python train.py --norm_place="pre" --norm_eps=1e-05 --positions="alibi" --bias="all" --parallel_block=false --init="orth" --init_std_qkv=0.0332 --init_std_up=0.0332 --beta1=0.95 --lr_head=0.0054 --final_lr_fraction=0.0
Each number is 200 + 40 x the weight over the matrix's rms, rounded and kept within 0 to 999. Layers, rows and columns count from 0.

# layer 5 MLP up, 512x128, rms 0.331, rows 296-323, columns 0-127
167,228,231,157,202,205,196,164,203,238,189,182,196,225,159,208,217,170,231,249,128,241,120,208,204,231,200,198,204,193,151,156,203,206,248,225,192,168,143,235,214,226,281,178,223,182,161,200,209,289,177,146,159,271,204,215,233,212,208,125,216,201,187,203,195,233,237,232,243,145,215,242,241,183,183,178,280,196,213,252,158,189,166,231,275,166,203,104,201,187,211,175,166,203,164,109,198,219,204,194,238,185,218,257,231,133,198,226,251,217,157,201,245,245,195,172,186,198,206,196,152,207,185,210,191,162,234,196
180,231,236,257,195,208,179,186,173,136,218,206,125,210,166,183,216,171,232,277,201,236,155,190,104,200,166,159,221,169,179,171,224,183,130,233,187,150,244,192,223,200,178,204,178,217,147,240,260,157,276,164,181,200,203,262,230,168,170,269,185,165,166,221,163,228,230,108,268,182,212,191,151,194,228,242,233,191,200,183,187,238,177,224,266,182,167,242,221,177,243,254,278,120,177,185,204,213,204,229,173,225,147,165,196,212,241,188,229,189,204,189,179,138,188,179,217,232,241,211,169,179,187,214,158,205,234,195
222,194,189,196,260,276,291,264,239,192,255,211,171,153,221,184,185,170,219,175,202,202,209,234,213,215,247,272,167,157,234,220,215,188,143,197,173,194,204,204,179,275,190,186,229,215,256,206,216,145,169,246,174,207,191,161,207,211,223,251,204,183,209,252,196,239,221,149,200,138,252,236,250,156,156,202,189,160,214,200,202,168,157,215,255,181,207,238,250,283,153,217,183,261,170,181,189,162,186,259,162,307,167,152,150,249,209,162,164,191,188,125,197,120,175,206,172,181,213,134,207,175,208,205,166,145,220,196
229,201,197,191,242,216,194,226,202,152,259,202,175,139,277,198,176,264,235,173,199,134,184,148,189,154,267,176,227,233,303,201,230,209,181,231,197,181,208,218,165,274,193,128,227,213,162,203,158,168,218,208,158,232,190,214,202,131,270,161,223,217,185,222,203,244,143,188,251,201,232,187,176,212,193,205,205,274,166,174,209,274,181,175,152,168,236,246,207,221,125,141,151,195,185,131,222,177,203,200,220,173,282,156,259,223,190,216,178,204,197,199,167,225,186,146,226,96,179,197,238,220,170,187,159,154,133,154
177,176,255,263,97,212,246,161,176,225,262,207,147,219,241,216,189,172,185,179,239,213,167,230,166,270,144,226,238,207,279,221,139,225,224,112,162,199,130,141,196,199,263,190,241,178,216,242,192,166,104,203,178,105,217,192,141,223,227,130,170,226,232,188,127,176,301,224,120,255,248,249,223,217,164,112,136,201,234,226,159,215,219,184,180,187,158,166,236,145,137,217,243,241,177,226,154,226,178,215,145,245,169,212,160,219,246,167,187,246,233,205,221,240,239,255,229,241,257,117,183,119,206,171,195,132,162,231
198,186,104,232,189,176,168,143,233,242,189,163,233,219,189,169,269,213,231,187,215,171,281,105,233,171,285,198,145,229,215,215,137,186,180,110,182,234,279,221,271,192,123,188,117,142,223,181,229,197,194,161,306,135,220,210,264,182,155,200,291,254,139,198,193,152,241,231,220,176,134,203,208,206,242,144,227,224,168,213,282,216,181,194,236,248,238,191,152,160,250,147,181,142,196,107,202,179,245,206,165,198,207,183,262,245,236,126,240,188,258,178,158,269,206,230,202,207,234,215,234,159,199,152,156,245,271,249
225,184,129,228,149,141,188,214,172,223,212,112,192,265,214,214,193,251,222,178,231,191,159,162,173,184,186,145,196,204,254,177,141,167,168,220,230,132,172,195,251,198,197,125,239,288,94,130,232,216,202,145,201,101,97,167,227,131,158,216,213,211,244,232,135,174,250,183,221,260,221,201,190,265,130,248,226,281,205,244,184,197,167,189,176,216,299,167,163,179,223,203,269,242,242,155,247,189,193,191,198,173,239,136,228,279,181,227,269,224,188,258,157,207,227,187,206,249,235,160,190,200,247,227,128,190,223,232
193,266,198,144,144,214,184,165,247,235,176,216,226,136,251,197,227,119,204,194,168,248,213,160,127,239,106,206,161,268,223,215,215,171,252,118,167,290,212,225,222,228,221,211,213,155,223,194,279,229,246,176,209,194,202,200,167,171,193,168,179,197,169,164,166,232,242,186,198,205,155,196,243,118,197,201,259,148,200,215,174,182,172,193,232,235,149,233,231,232,219,212,291,195,154,159,134,200,235,177,189,255,176,214,202,152,282,227,180,252,167,171,199,127,176,186,199,239,169,157,271,179,133,296,207,123,251,187
210,121,206,138,198,184,187,231,174,238,253,233,185,199,175,275,225,156,178,180,221,166,208,209,207,278,194,248,107,228,242,239,201,268,154,232,210,155,163,230,145,177,205,282,185,199,169,190,139,251,204,134,176,153,100,192,205,212,207,272,168,171,215,197,247,238,228,193,223,202,193,197,104,188,189,222,216,244,179,170,139,147,248,234,197,194,186,197,176,217,230,161,142,236,226,237,233,172,176,196,230,206,193,204,200,171,184,176,203,217,177,205,204,119,231,182,196,217,215,265,132,273,190,224,224,169,229,273
202,255,249,198,207,145,182,207,96,180,173,119,180,244,186,237,180,226,136,198,202,192,186,249,160,216,109,227,162,260,161,200,121,174,202,228,214,189,192,203,253,194,235,156,198,237,311,305,187,201,223,171,217,204,162,225,160,250,221,161,268,191,157,213,220,184,169,181,204,218,185,125,201,148,225,247,275,180,194,242,216,248,203,199,229,204,207,121,208,179,189,310,127,107,212,173,176,285,227,177,218,197,198,94,249,194,257,215,329,226,231,181,190,221,219,261,197,207,203,234,226,196,226,180,220,231,228,149
145,151,186,147,188,172,148,203,171,155,155,278,297,195,220,173,265,198,143,182,216,156,238,234,165,230,114,246,181,238,180,216,158,241,205,229,133,98,147,166,249,186,212,275,284,209,204,181,242,172,279,192,249,135,277,178,180,200,224,189,228,225,218,215,257,218,169,179,246,151,256,159,204,167,238,193,233,231,154,208,262,187,176,216,235,206,158,217,217,221,178,152,178,207,234,164,149,215,247,227,114,157,284,167,225,114,164,178,211,193,198,174,174,221,216,337,249,192,218,123,162,196,221,108,164,246,198,219
253,268,168,216,206,206,208,319,130,232,256,167,206,195,194,148,281,149,218,236,201,196,166,185,172,168,185,231,189,194,171,288,267,188,178,118,165,182,172,315,214,195,240,222,171,153,191,259,257,195,211,185,130,173,162,203,220,223,243,138,188,163,168,239,208,154,155,220,275,203,167,175,217,174,164,210,280,242,254,241,201,203,139,207,189,132,183,143,248,251,152,274,258,151,168,234,91,152,138,194,234,218,219,196,157,226,206,201,248,218,241,189,181,242,126,132,164,210,199,280,177,169,154,188,149,125,214,204
246,188,197,215,247,245,240,187,196,147,208,155,217,128,160,203,236,198,191,210,161,220,183,193,248,135,243,207,237,206,259,188,204,187,197,172,149,191,167,194,224,210,273,202,194,208,156,165,193,169,208,212,153,206,137,164,170,263,233,253,235,131,220,250,182,145,205,236,220,208,191,139,186,262,181,183,222,196,206,189,240,205,153,168,163,190,262,264,235,211,157,192,239,211,188,217,152,147,130,164,223,182,221,145,187,207,223,268,191,158,150,180,167,181,252,161,241,277,169,230,183,233,161,163,229,193,190,226
234,226,202,209,114,187,178,229,188,275,206,169,105,172,212,215,294,129,251,198,145,185,203,185,155,233,169,184,151,236,180,216,86,239,183,220,289,114,218,201,222,243,210,130,163,138,201,161,175,146,145,221,224,279,211,190,289,226,120,239,190,222,221,230,188,254,305,205,163,217,110,232,227,237,271,251,220,252,143,269,182,230,246,181,167,208,242,141,183,192,183,169,203,297,258,175,180,209,74,170,205,226,134,214,210,234,121,211,210,208,206,179,205,111,111,123,209,160,190,209,258,188,158,238,190,168,136,209
172,152,206,204,190,141,294,242,280,205,80,198,273,212,117,182,228,212,112,284,142,181,160,167,169,197,181,235,204,269,200,174,146,241,228,162,167,264,104,183,212,185,265,149,170,210,171,195,177,206,187,206,157,198,164,240,132,206,213,223,211,198,174,180,231,196,200,161,208,185,172,156,240,159,216,249,226,259,187,305,181,226,167,186,217,153,171,183,220,274,163,219,199,175,133,262,211,209,132,221,179,240,174,143,224,252,175,228,247,273,215,221,197,194,268,185,212,136,234,207,192,204,186,249,166,233,208,152
227,284,227,178,149,206,88,219,153,214,200,131,230,217,185,202,196,208,272,205,163,149,253,194,221,177,163,167,209,204,209,165,237,182,161,223,191,246,312,214,183,177,178,258,227,174,247,158,179,188,217,204,202,201,148,205,278,260,210,212,147,181,218,160,128,172,242,227,192,167,217,201,207,209,301,182,255,205,305,182,277,272,218,181,123,120,179,144,239,148,188,133,188,143,274,154,249,227,202,199,171,184,227,221,235,181,165,173,248,300,202,209,215,215,209,175,202,197,198,181,255,229,196,229,230,202,177,211
148,228,183,164,161,63,215,169,212,235,247,178,174,246,155,186,122,218,234,182,178,228,228,186,196,221,203,273,159,180,170,215,223,114,192,260,230,220,179,110,164,140,227,235,121,221,259,210,176,159,271,225,243,167,196,198,150,232,210,190,203,164,225,149,194,223,187,175,180,229,149,185,202,232,176,254,217,167,148,202,235,182,226,223,202,175,251,191,207,207,158,195,243,246,191,179,218,176,167,286,181,215,222,191,247,170,241,189,177,189,242,171,111,173,202,269,172,242,193,202,213,156,224,213,183,261,180,222
175,259,207,181,186,236,221,185,250,235,243,165,194,277,170,178,244,163,176,259,155,194,217,198,160,272,161,220,191,151,207,202,256,207,197,132,194,272,141,232,232,229,193,226,197,212,177,193,127,222,193,295,206,226,205,99,240,212,228,190,165,194,143,165,187,211,200,216,240,168,191,222,177,150,264,198,220,198,146,180,220,205,218,148,150,206,232,223,259,158,202,216,198,170,195,227,163,211,241,220,208,192,126,82,230,237,196,215,147,165,209,189,235,156,247,199,196,279,217,205,168,288,244,151,224,218,226,229
295,222,160,199,176,212,127,131,230,153,159,157,166,262,194,169,168,223,253,219,228,177,191,192,198,233,177,287,250,213,177,232,181,286,201,169,186,138,215,230,167,261,268,172,163,150,217,160,258,233,184,256,264,264,182,203,219,128,227,295,170,198,226,231,195,165,200,253,191,246,135,171,202,217,225,168,186,170,245,202,224,206,242,166,210,129,164,177,126,151,204,184,201,222,199,222,231,221,216,166,191,269,111,189,232,199,228,303,199,207,208,132,241,169,232,197,166,203,236,201,189,189,143,232,210,166,226,220
178,261,216,229,241,161,201,148,215,148,207,207,173,194,190,214,218,232,208,195,181,136,189,179,221,198,155,197,207,202,268,203,186,118,195,286,176,168,243,175,191,201,148,236,187,95,244,155,209,180,126,194,220,231,230,238,151,244,171,234,244,142,206,209,173,239,152,216,231,244,228,192,176,111,196,206,266,251,266,133,127,255,114,203,246,204,181,176,217,193,172,190,153,95,140,201,161,187,163,189,169,182,185,213,192,238,234,286,180,273,241,205,202,186,144,189,248,183,266,262,193,169,272,148,186,206,137,187
112,211,202,208,194,290,97,198,226,217,108,219,240,183,165,205,202,231,148,215,215,146,157,167,219,221,255,265,143,229,183,189,120,185,148,238,304,200,200,163,170,247,257,195,238,194,188,153,253,197,228,203,141,154,221,232,170,212,119,305,244,140,218,169,138,133,237,260,248,178,212,196,160,232,233,184,232,209,263,169,141,180,206,157,183,205,195,221,180,172,148,185,195,86,208,244,204,207,222,198,216,226,153,209,252,209,208,143,237,256,206,173,211,221,122,163,270,227,170,185,253,278,208,229,245,223,248,123
193,189,191,188,223,138,146,215,135,238,257,180,250,263,174,195,210,252,135,204,186,180,221,216,163,200,208,158,218,207,222,197,194,212,184,234,260,200,170,176,192,249,172,239,233,222,142,128,219,146,241,209,181,189,239,249,173,217,239,213,182,213,166,194,192,260,189,110,203,154,224,179,147,227,279,184,221,222,135,200,181,169,198,159,256,221,262,131,234,161,223,241,238,213,156,196,221,215,236,231,204,148,200,204,224,227,217,200,201,200,169,257,175,210,233,163,196,224,244,212,240,222,256,186,174,240,151,173
207,176,235,187,208,240,250,204,184,205,186,169,212,322,299,200,150,242,221,131,198,175,156,279,213,206,217,172,248,221,162,215,112,179,181,139,228,225,241,173,195,204,205,259,191,213,239,124,201,168,260,131,248,154,120,207,166,191,240,180,230,160,246,188,172,174,250,127,217,197,261,172,177,197,296,177,213,258,244,208,219,205,241,173,255,223,207,182,167,167,240,190,171,231,243,152,241,202,240,171,148,245,226,182,181,133,202,165,212,236,198,242,251,253,204,148,208,214,160,185,197,211,224,205,279,206,194,160
187,164,261,169,189,173,198,224,207,223,164,182,92,178,231,203,244,262,246,181,223,249,155,245,191,141,239,249,235,155,166,168,161,205,212,212,210,184,254,240,183,195,170,208,213,216,238,172,129,242,242,235,172,157,165,201,207,259,127,201,243,248,256,217,159,170,191,278,234,124,148,227,210,248,176,183,214,181,207,188,198,177,140,218,203,146,250,227,274,144,122,217,193,272,207,125,190,197,221,226,177,228,198,217,233,189,256,232,170,194,178,127,207,177,273,167,223,195,227,185,155,260,194,175,174,165,199,225
216,129,186,193,179,193,202,234,261,205,149,219,153,213,200,200,187,253,232,258,166,209,235,242,194,164,147,183,124,210,177,226,167,182,161,166,184,134,163,149,247,142,205,202,192,218,199,243,160,194,172,225,177,139,162,234,251,209,170,265,208,146,206,235,263,230,220,155,216,202,206,163,164,211,284,185,144,212,143,251,191,200,286,159,161,246,245,177,219,195,213,172,200,269,170,167,182,268,171,240,223,169,171,186,275,193,236,267,246,215,215,261,136,201,142,223,284,241,184,217,178,139,172,197,216,163,204,242
206,264,235,111,164,252,207,244,265,194,145,223,209,238,170,210,176,269,157,254,252,258,287,170,209,235,179,181,224,183,202,161,234,246,191,141,174,220,114,276,282,168,182,222,201,195,222,179,203,154,182,242,164,149,227,220,153,168,141,245,195,181,160,203,183,260,152,185,204,255,187,170,243,196,139,134,169,176,242,214,197,123,193,176,184,147,240,206,189,232,197,239,199,161,196,188,173,237,114,174,262,258,193,238,186,181,232,174,137,112,94,216,115,255,199,256,211,146,262,196,95,182,246,188,135,208,157,226
281,199,190,233,191,196,136,185,243,162,207,197,81,226,168,242,286,190,178,162,164,226,161,245,255,248,170,223,226,196,273,207,205,203,199,150,139,224,185,238,210,187,206,177,151,193,172,181,272,201,235,271,216,204,279,198,215,168,165,203,243,174,178,220,147,197,233,266,207,238,205,227,167,150,221,211,186,257,281,182,226,236,182,217,261,155,182,244,171,184,171,303,272,251,229,255,236,241,205,189,189,171,181,238,184,260,229,140,108,178,135,193,161,154,203,179,200,231,211,197,119,154,193,183,93,213,230,259
230,210,202,210,215,221,229,259,124,284,240,191,221,247,207,177,203,241,211,276,227,158,120,196,203,185,176,228,213,240,183,228,133,193,222,261,214,168,198,186,137,288,188,217,216,130,232,181,194,223,181,245,235,167,186,160,207,144,151,167,227,168,234,229,171,192,170,215,186,213,165,312,249,85,239,159,211,229,155,185,143,166,210,199,216,164,155,157,243,204,276,150,171,224,229,134,160,228,200,183,159,235,190,190,194,252,176,244,169,207,161,49,177,197,205,226,162,162,140,240,264,221,211,155,217,224,149,170
# layer 5 MLP down (transposed), 512x128, rms 0.328, rows 296-322, columns 0-127
230,203,182,241,266,173,153,171,151,236,151,164,227,201,128,172,221,182,199,194,245,201,211,229,230,188,191,150,208,225,229,130,115,191,217,199,239,172,139,269,202,195,165,215,171,186,184,227,202,179,213,169,209,188,261,205,214,214,180,159,176,162,181,147,180,158,124,232,155,271,247,208,179,153,214,225,190,131,194,181,178,192,228,232,193,204,199,222,182,174,208,177,222,149,242,194,179,175,148,212,225,211,181,195,178,183,238,233,201,238,203,292,173,221,224,188,199,224,229,168,180,205,219,156,168,246,243,161
170,188,174,180,210,227,207,248,190,203,194,186,238,189,189,211,248,244,158,101,127,236,188,162,229,247,168,167,224,202,179,220,240,214,221,228,217,181,171,134,141,240,254,209,191,244,232,153,146,205,110,141,263,219,253,183,262,234,154,280,133,197,237,192,212,120,231,187,237,247,152,210,229,234,219,278,224,211,235,236,180,188,240,168,180,199,181,198,197,164,227,195,136,217,279,207,249,137,205,160,177,172,203,181,188,240,227,208,250,178,179,173,211,245,218,212,206,203,222,222,195,235,160,199,265,191,171,188
199,156,189,255,160,229,205,192,230,169,213,166,167,258,225,181,233,174,200,202,191,180,239,212,210,204,132,265,201,210,217,191,117,202,248,175,167,262,222,210,189,197,184,231,199,191,156,204,253,198,260,192,185,239,152,246,218,202,157,148,214,234,127,174,210,178,147,273,151,271,187,182,206,178,218,228,183,246,221,177,255,232,195,163,221,216,201,222,210,186,187,126,230,168,209,255,172,240,158,176,180,195,214,184,271,119,178,216,219,193,171,242,176,266,207,194,228,232,230,223,219,226,186,183,224,225,234,185
170,255,210,154,165,237,175,156,231,179,218,171,173,186,229,203,174,160,107,216,248,228,224,278,181,149,211,267,173,214,150,152,144,138,187,147,201,237,149,208,212,174,172,232,192,216,245,209,255,243,250,203,168,186,153,200,128,82,223,151,263,221,159,208,127,197,177,212,224,190,249,180,199,127,167,206,167,90,261,249,203,217,201,213,253,133,150,194,191,224,239,299,175,204,147,234,237,194,242,187,193,280,151,154,153,142,207,134,263,235,211,203,200,182,263,199,208,258,214,199,172,197,267,160,202,184,236,213
187,167,251,209,186,194,167,170,232,194,207,180,215,243,211,168,161,197,192,193,161,206,238,286,210,223,244,155,206,211,217,245,142,219,265,177,133,178,177,208,111,146,196,205,208,232,221,275,214,254,220,257,193,153,221,179,148,194,190,261,227,202,254,72,145,205,307,210,172,198,232,198,176,169,114,183,198,219,233,222,193,218,174,271,149,208,108,164,194,162,180,205,235,201,182,200,228,194,199,290,285,228,176,193,126,238,202,202,117,254,294,210,205,185,272,181,198,219,229,125,239,146,147,192,232,252,191,170
131,214,254,169,260,162,231,241,206,184,154,185,184,212,145,139,242,213,154,162,202,252,200,239,166,139,142,175,186,179,165,253,213,176,222,280,188,192,207,188,202,206,211,173,202,254,151,157,267,216,292,199,204,241,172,171,190,193,176,203,106,265,173,190,120,243,210,235,251,214,293,228,159,195,163,251,222,166,257,225,149,253,228,208,175,231,182,235,289,213,216,277,171,184,207,268,176,204,218,152,285,200,183,231,153,237,197,210,243,258,203,222,249,130,174,165,213,164,126,230,168,334,227,174,260,167,212,105
179,158,153,225,248,113,203,223,212,240,205,206,208,222,176,112,194,242,221,182,145,149,197,187,170,161,241,127,233,223,214,282,197,192,175,249,258,216,242,247,148,180,250,237,205,265,150,177,126,190,247,170,203,202,159,219,124,189,247,216,264,219,205,224,171,202,165,155,228,244,178,212,167,200,107,161,296,199,164,202,110,202,182,252,197,234,224,269,155,233,154,161,243,242,192,178,89,135,212,180,211,202,197,202,190,230,101,186,212,165,227,196,245,181,181,251,98,188,78,164,206,193,200,253,209,214,172,153
242,166,180,176,227,216,245,166,197,193,207,225,203,177,277,183,217,204,222,197,206,164,166,217,243,190,159,184,212,172,157,155,177,166,183,203,126,197,253,205,215,179,169,224,244,256,174,206,223,242,166,211,225,186,185,193,246,196,172,259,139,213,213,151,243,197,162,200,209,230,152,132,160,244,193,148,221,225,212,180,154,187,227,235,198,86,235,224,195,246,190,223,212,164,181,185,186,237,138,201,243,205,221,171,92,194,232,225,202,215,222,287,230,192,214,243,146,202,175,222,189,262,100,162,216,235,106,191
196,170,218,136,246,179,186,206,151,246,171,188,269,238,163,217,234,184,159,246,202,186,224,180,178,191,186,201,215,201,160,195,216,229,228,182,219,222,192,196,196,169,208,164,150,183,221,169,104,239,231,210,239,224,211,203,147,234,202,157,181,208,262,231,281,243,166,269,227,235,208,140,196,283,159,185,240,204,232,202,147,262,195,184,220,195,191,214,216,100,267,141,264,273,240,215,97,115,196,171,191,258,193,150,231,157,204,222,192,212,193,178,239,215,178,192,202,180,246,191,217,204,233,240,221,188,196,165
211,156,176,222,222,307,196,201,262,158,163,171,219,158,300,160,157,189,219,208,205,189,247,276,198,223,253,216,142,243,186,163,235,180,206,273,235,215,239,172,181,233,190,220,167,226,169,176,204,224,271,302,121,236,211,157,216,180,172,190,161,180,164,236,200,206,204,162,213,196,156,187,227,284,231,167,184,195,196,185,167,166,235,227,263,234,192,180,261,210,152,205,212,252,223,179,199,157,265,238,219,240,178,255,217,247,275,258,147,94,203,205,301,143,245,189,163,226,155,173,175,193,187,155,269,181,200,263
153,235,235,101,209,203,164,216,200,116,225,194,213,189,203,295,160,184,223,209,149,193,166,204,170,181,193,206,259,198,146,96,189,280,182,209,304,243,177,145,168,218,167,221,223,104,123,262,226,157,163,248,164,186,219,245,148,247,216,187,145,204,249,196,212,188,153,200,195,151,170,199,198,256,139,168,167,182,239,202,136,230,267,230,243,230,223,191,169,284,182,180,171,231,171,178,150,172,223,241,87,212,217,236,246,180,279,171,248,130,250,148,224,254,192,212,146,96,160,234,198,186,220,235,238,163,101,131
206,113,235,209,200,183,221,128,194,184,147,244,317,301,174,187,177,233,118,238,234,221,157,286,79,233,289,155,199,224,146,262,270,188,98,202,246,214,170,179,218,224,208,105,245,180,161,89,254,215,215,137,200,156,251,95,206,165,180,197,210,207,185,175,224,160,182,202,128,214,179,153,221,229,188,199,206,183,121,152,147,160,244,234,172,166,281,183,91,109,174,224,177,244,212,146,119,243,192,219,151,143,150,215,195,178,238,195,155,153,199,185,210,263,164,255,221,215,255,276,140,200,196,233,208,172,188,250
117,200,228,235,239,228,182,192,201,223,215,203,152,235,186,226,170,170,167,238,276,221,217,167,227,252,172,173,208,210,247,156,169,192,203,218,185,216,256,152,158,139,252,192,187,167,215,170,132,181,192,188,192,180,235,189,170,205,198,282,204,163,247,221,233,238,178,202,195,213,243,238,176,176,247,210,191,207,210,223,120,267,204,217,258,248,219,170,244,176,202,162,165,114,188,155,221,256,243,222,310,226,185,193,215,213,232,176,181,191,209,218,179,208,165,164,141,194,171,237,242,190,213,244,281,181,146,186
235,224,254,170,269,178,229,173,232,236,232,195,273,140,280,200,126,192,134,133,171,169,267,126,280,238,215,235,232,262,237,332,184,191,161,253,193,269,220,224,201,166,227,218,180,161,248,240,146,252,180,169,179,232,197,198,256,271,274,125,171,195,236,259,222,213,148,209,130,184,235,233,125,233,140,233,199,188,248,215,66,266,202,99,207,251,279,275,219,255,228,191,210,191,180,150,155,131,227,127,171,202,260,254,249,250,92,292,192,242,252,257,183,220,167,146,209,188,106,174,270,198,196,230,239,176,227,223
112,266,164,238,199,207,119,188,193,182,160,221,209,216,204,204,250,214,177,182,251,270,196,188,239,217,168,186,193,188,226,229,176,188,135,224,220,161,243,226,201,197,211,190,102,217,229,190,194,273,236,259,269,210,264,263,165,262,173,207,174,161,207,170,174,197,211,204,219,207,266,206,223,212,246,179,202,140,205,183,150,220,168,140,190,167,190,250,221,157,184,209,202,166,153,217,204,154,192,191,166,220,183,237,256,207,160,154,143,201,129,178,216,157,171,234,214,196,119,207,128,248,148,131,219,190,222,126
182,180,143,163,261,180,221,160,236,138,233,241,242,150,211,250,216,140,241,153,150,197,206,168,204,218,191,174,214,157,180,183,133,150,224,158,156,210,182,221,146,189,175,263,224,196,185,274,164,205,142,237,210,146,201,190,152,222,121,186,146,117,195,179,289,219,233,185,172,192,223,173,220,160,169,212,178,228,219,236,91,220,192,143,223,205,179,219,208,209,215,227,161,182,183,200,152,230,205,219,162,189,222,211,97,181,230,155,220,181,228,178,235,173,205,194,190,181,211,263,169,179,174,212,175,177,174,200
165,181,171,184,153,156,172,172,143,169,143,157,140,214,281,255,205,158,202,227,174,209,271,231,243,174,208,216,158,229,223,220,227,225,262,159,144,188,322,182,227,242,185,272,220,263,190,187,191,151,195,228,179,226,142,187,251,234,190,229,178,240,206,159,236,161,88,183,159,250,247,190,210,135,269,280,217,208,175,209,223,222,155,206,238,187,202,238,266,149,270,278,176,194,294,190,223,136,106,242,169,133,233,223,204,195,241,159,232,131,120,259,245,166,221,193,164,285,181,244,181,181,165,261,170,253,177,224
188,154,204,187,235,211,231,212,166,143,214,207,167,152,200,202,124,166,237,175,171,171,210,132,237,202,210,189,135,189,245,199,179,163,155,236,254,282,159,170,160,230,192,224,142,280,221,175,217,221,158,215,171,219,241,161,164,211,205,208,184,209,236,201,196,179,211,214,195,184,218,158,231,275,188,192,156,198,219,176,234,198,203,270,210,190,155,206,164,206,220,203,155,219,182,207,173,214,227,146,175,218,254,256,234,280,225,219,159,177,225,196,204,203,201,232,223,201,197,192,212,216,259,159,188,183,164,190
172,197,176,114,175,201,282,178,205,194,236,143,144,186,242,181,213,150,247,219,159,287,183,192,216,202,228,181,163,134,220,202,210,215,250,188,228,148,282,186,225,173,169,203,169,191,163,201,174,171,181,182,244,226,224,199,236,226,259,186,251,266,303,138,209,232,188,228,180,213,149,129,194,236,190,184,244,259,216,221,199,281,139,225,232,196,184,212,245,173,187,173,248,195,174,126,189,190,216,185,194,182,175,191,183,283,235,193,187,233,272,231,163,251,269,231,245,163,187,269,264,172,132,220,210,208,150,201
281,187,253,157,167,212,243,139,124,225,207,220,207,205,247,258,198,271,209,225,269,200,190,187,190,217,216,183,218,223,150,205,222,280,178,180,156,255,193,81,230,166,168,199,248,232,144,240,167,175,237,147,191,255,188,154,227,165,279,129,189,193,167,156,240,218,247,191,158,212,122,211,236,216,187,277,201,231,176,192,193,147,216,149,195,196,178,183,278,220,249,232,185,218,232,270,265,214,163,194,211,246,202,193,180,191,258,170,216,230,181,169,166,229,236,298,190,163,251,200,226,265,206,190,259,215,219,142
244,115,188,149,172,172,292,232,146,155,214,252,174,208,221,261,247,165,195,159,187,187,206,246,199,182,184,236,189,201,99,159,260,266,227,169,170,154,261,209,176,273,211,208,239,181,191,216,291,126,211,133,173,224,83,166,191,209,148,144,186,227,204,261,320,157,125,165,261,176,159,166,243,181,192,207,222,173,257,245,240,170,245,166,251,170,164,232,245,161,185,269,152,245,184,220,189,181,221,211,303,186,236,185,158,194,202,207,245,169,251,241,250,233,277,261,158,196,232,183,294,196,232,284,238,255,223,267
229,222,182,221,220,195,216,166,202,207,167,210,150,190,198,223,158,111,217,180,177,232,234,218,225,199,206,224,263,226,256,211,208,225,197,229,164,162,241,192,180,132,222,166,202,140,237,242,185,219,120,191,214,151,193,152,179,204,206,223,204,156,206,266,172,234,168,216,166,208,174,225,189,187,166,240,151,211,200,185,160,245,260,208,156,195,186,188,201,201,152,210,205,236,208,201,219,182,208,179,222,203,218,232,262,229,160,201,160,208,186,181,218,145,170,211,241,203,205,148,169,185,131,150,174,182,257,216
216,194,198,195,208,194,253,214,188,216,187,185,245,215,144,200,178,175,206,138,185,211,206,212,160,139,226,179,170,225,204,194,201,187,198,170,206,214,209,243,206,197,202,196,146,231,177,205,194,209,168,149,224,212,181,157,205,206,240,173,191,181,195,214,186,202,184,206,155,228,200,230,217,168,164,197,180,195,169,221,263,246,189,201,198,219,252,215,218,215,195,208,210,246,203,200,200,197,184,185,207,184,196,200,191,214,179,189,215,182,176,136,178,207,194,218,198,218,219,264,194,205,170,141,188,193,233,161
189,251,169,183,193,196,209,168,238,188,207,192,266,177,272,214,226,190,171,202,225,193,197,194,186,245,192,195,214,233,230,206,180,208,242,203,200,274,195,199,237,177,188,223,164,199,114,235,289,234,180,202,244,234,148,184,213,244,201,278,229,219,258,219,183,227,203,151,202,187,258,194,242,223,196,201,171,206,183,139,110,291,222,200,210,170,198,181,222,198,200,199,200,185,145,288,195,187,222,253,192,215,189,213,201,228,234,255,217,197,192,205,209,220,161,178,181,178,187,182,194,257,224,203,198,264,175,158
183,248,159,202,167,183,157,180,213,221,277,242,238,173,187,230,177,229,207,193,222,199,201,202,217,238,219,187,199,209,205,92,272,215,183,121,166,226,164,217,197,269,158,180,191,282,140,222,234,175,207,192,250,158,136,233,149,225,147,158,164,222,172,208,236,135,211,125,300,221,195,218,286,266,213,180,192,184,158,189,197,148,193,243,225,189,133,233,232,175,208,295,240,185,226,246,250,225,206,266,238,171,277,202,134,173,154,183,102,140,231,208,199,311,196,191,189,196,212,222,223,254,203,272,112,194,191,205
195,204,164,117,220,150,223,131,287,186,217,200,178,121,256,257,238,181,187,112,159,220,231,191,182,272,249,252,201,169,183,180,173,162,210,209,142,237,226,112,256,222,202,179,175,210,196,96,185,261,212,166,177,242,184,228,220,195,169,157,301,202,191,209,178,201,173,149,157,113,264,236,168,226,209,213,200,176,176,234,161,175,210,245,187,250,212,220,228,185,178,204,240,288,178,161,215,254,218,243,221,194,226,169,108,213,259,180,212,177,242,204,229,270,255,198,166,246,206,190,256,231,172,193,201,174,169,209
214,202,216,223,284,165,159,174,139,195,218,152,221,215,281,229,232,273,201,175,186,167,243,186,169,252,130,225,220,212,126,226,217,231,251,129,204,246,189,192,224,197,181,247,184,169,216,242,202,175,201,224,126,199,232,205,280,121,130,157,162,262,224,164,248,165,254,245,176,223,253,131,167,233,239,238,171,203,209,169,180,236,180,185,183,206,220,224,154,182,239,200,192,171,168,211,189,174,218,212,232,188,169,231,179,225,260,194,245,162,160,213,214,254,216,217,134,204,237,259,282,240,159,179,164,268,236,163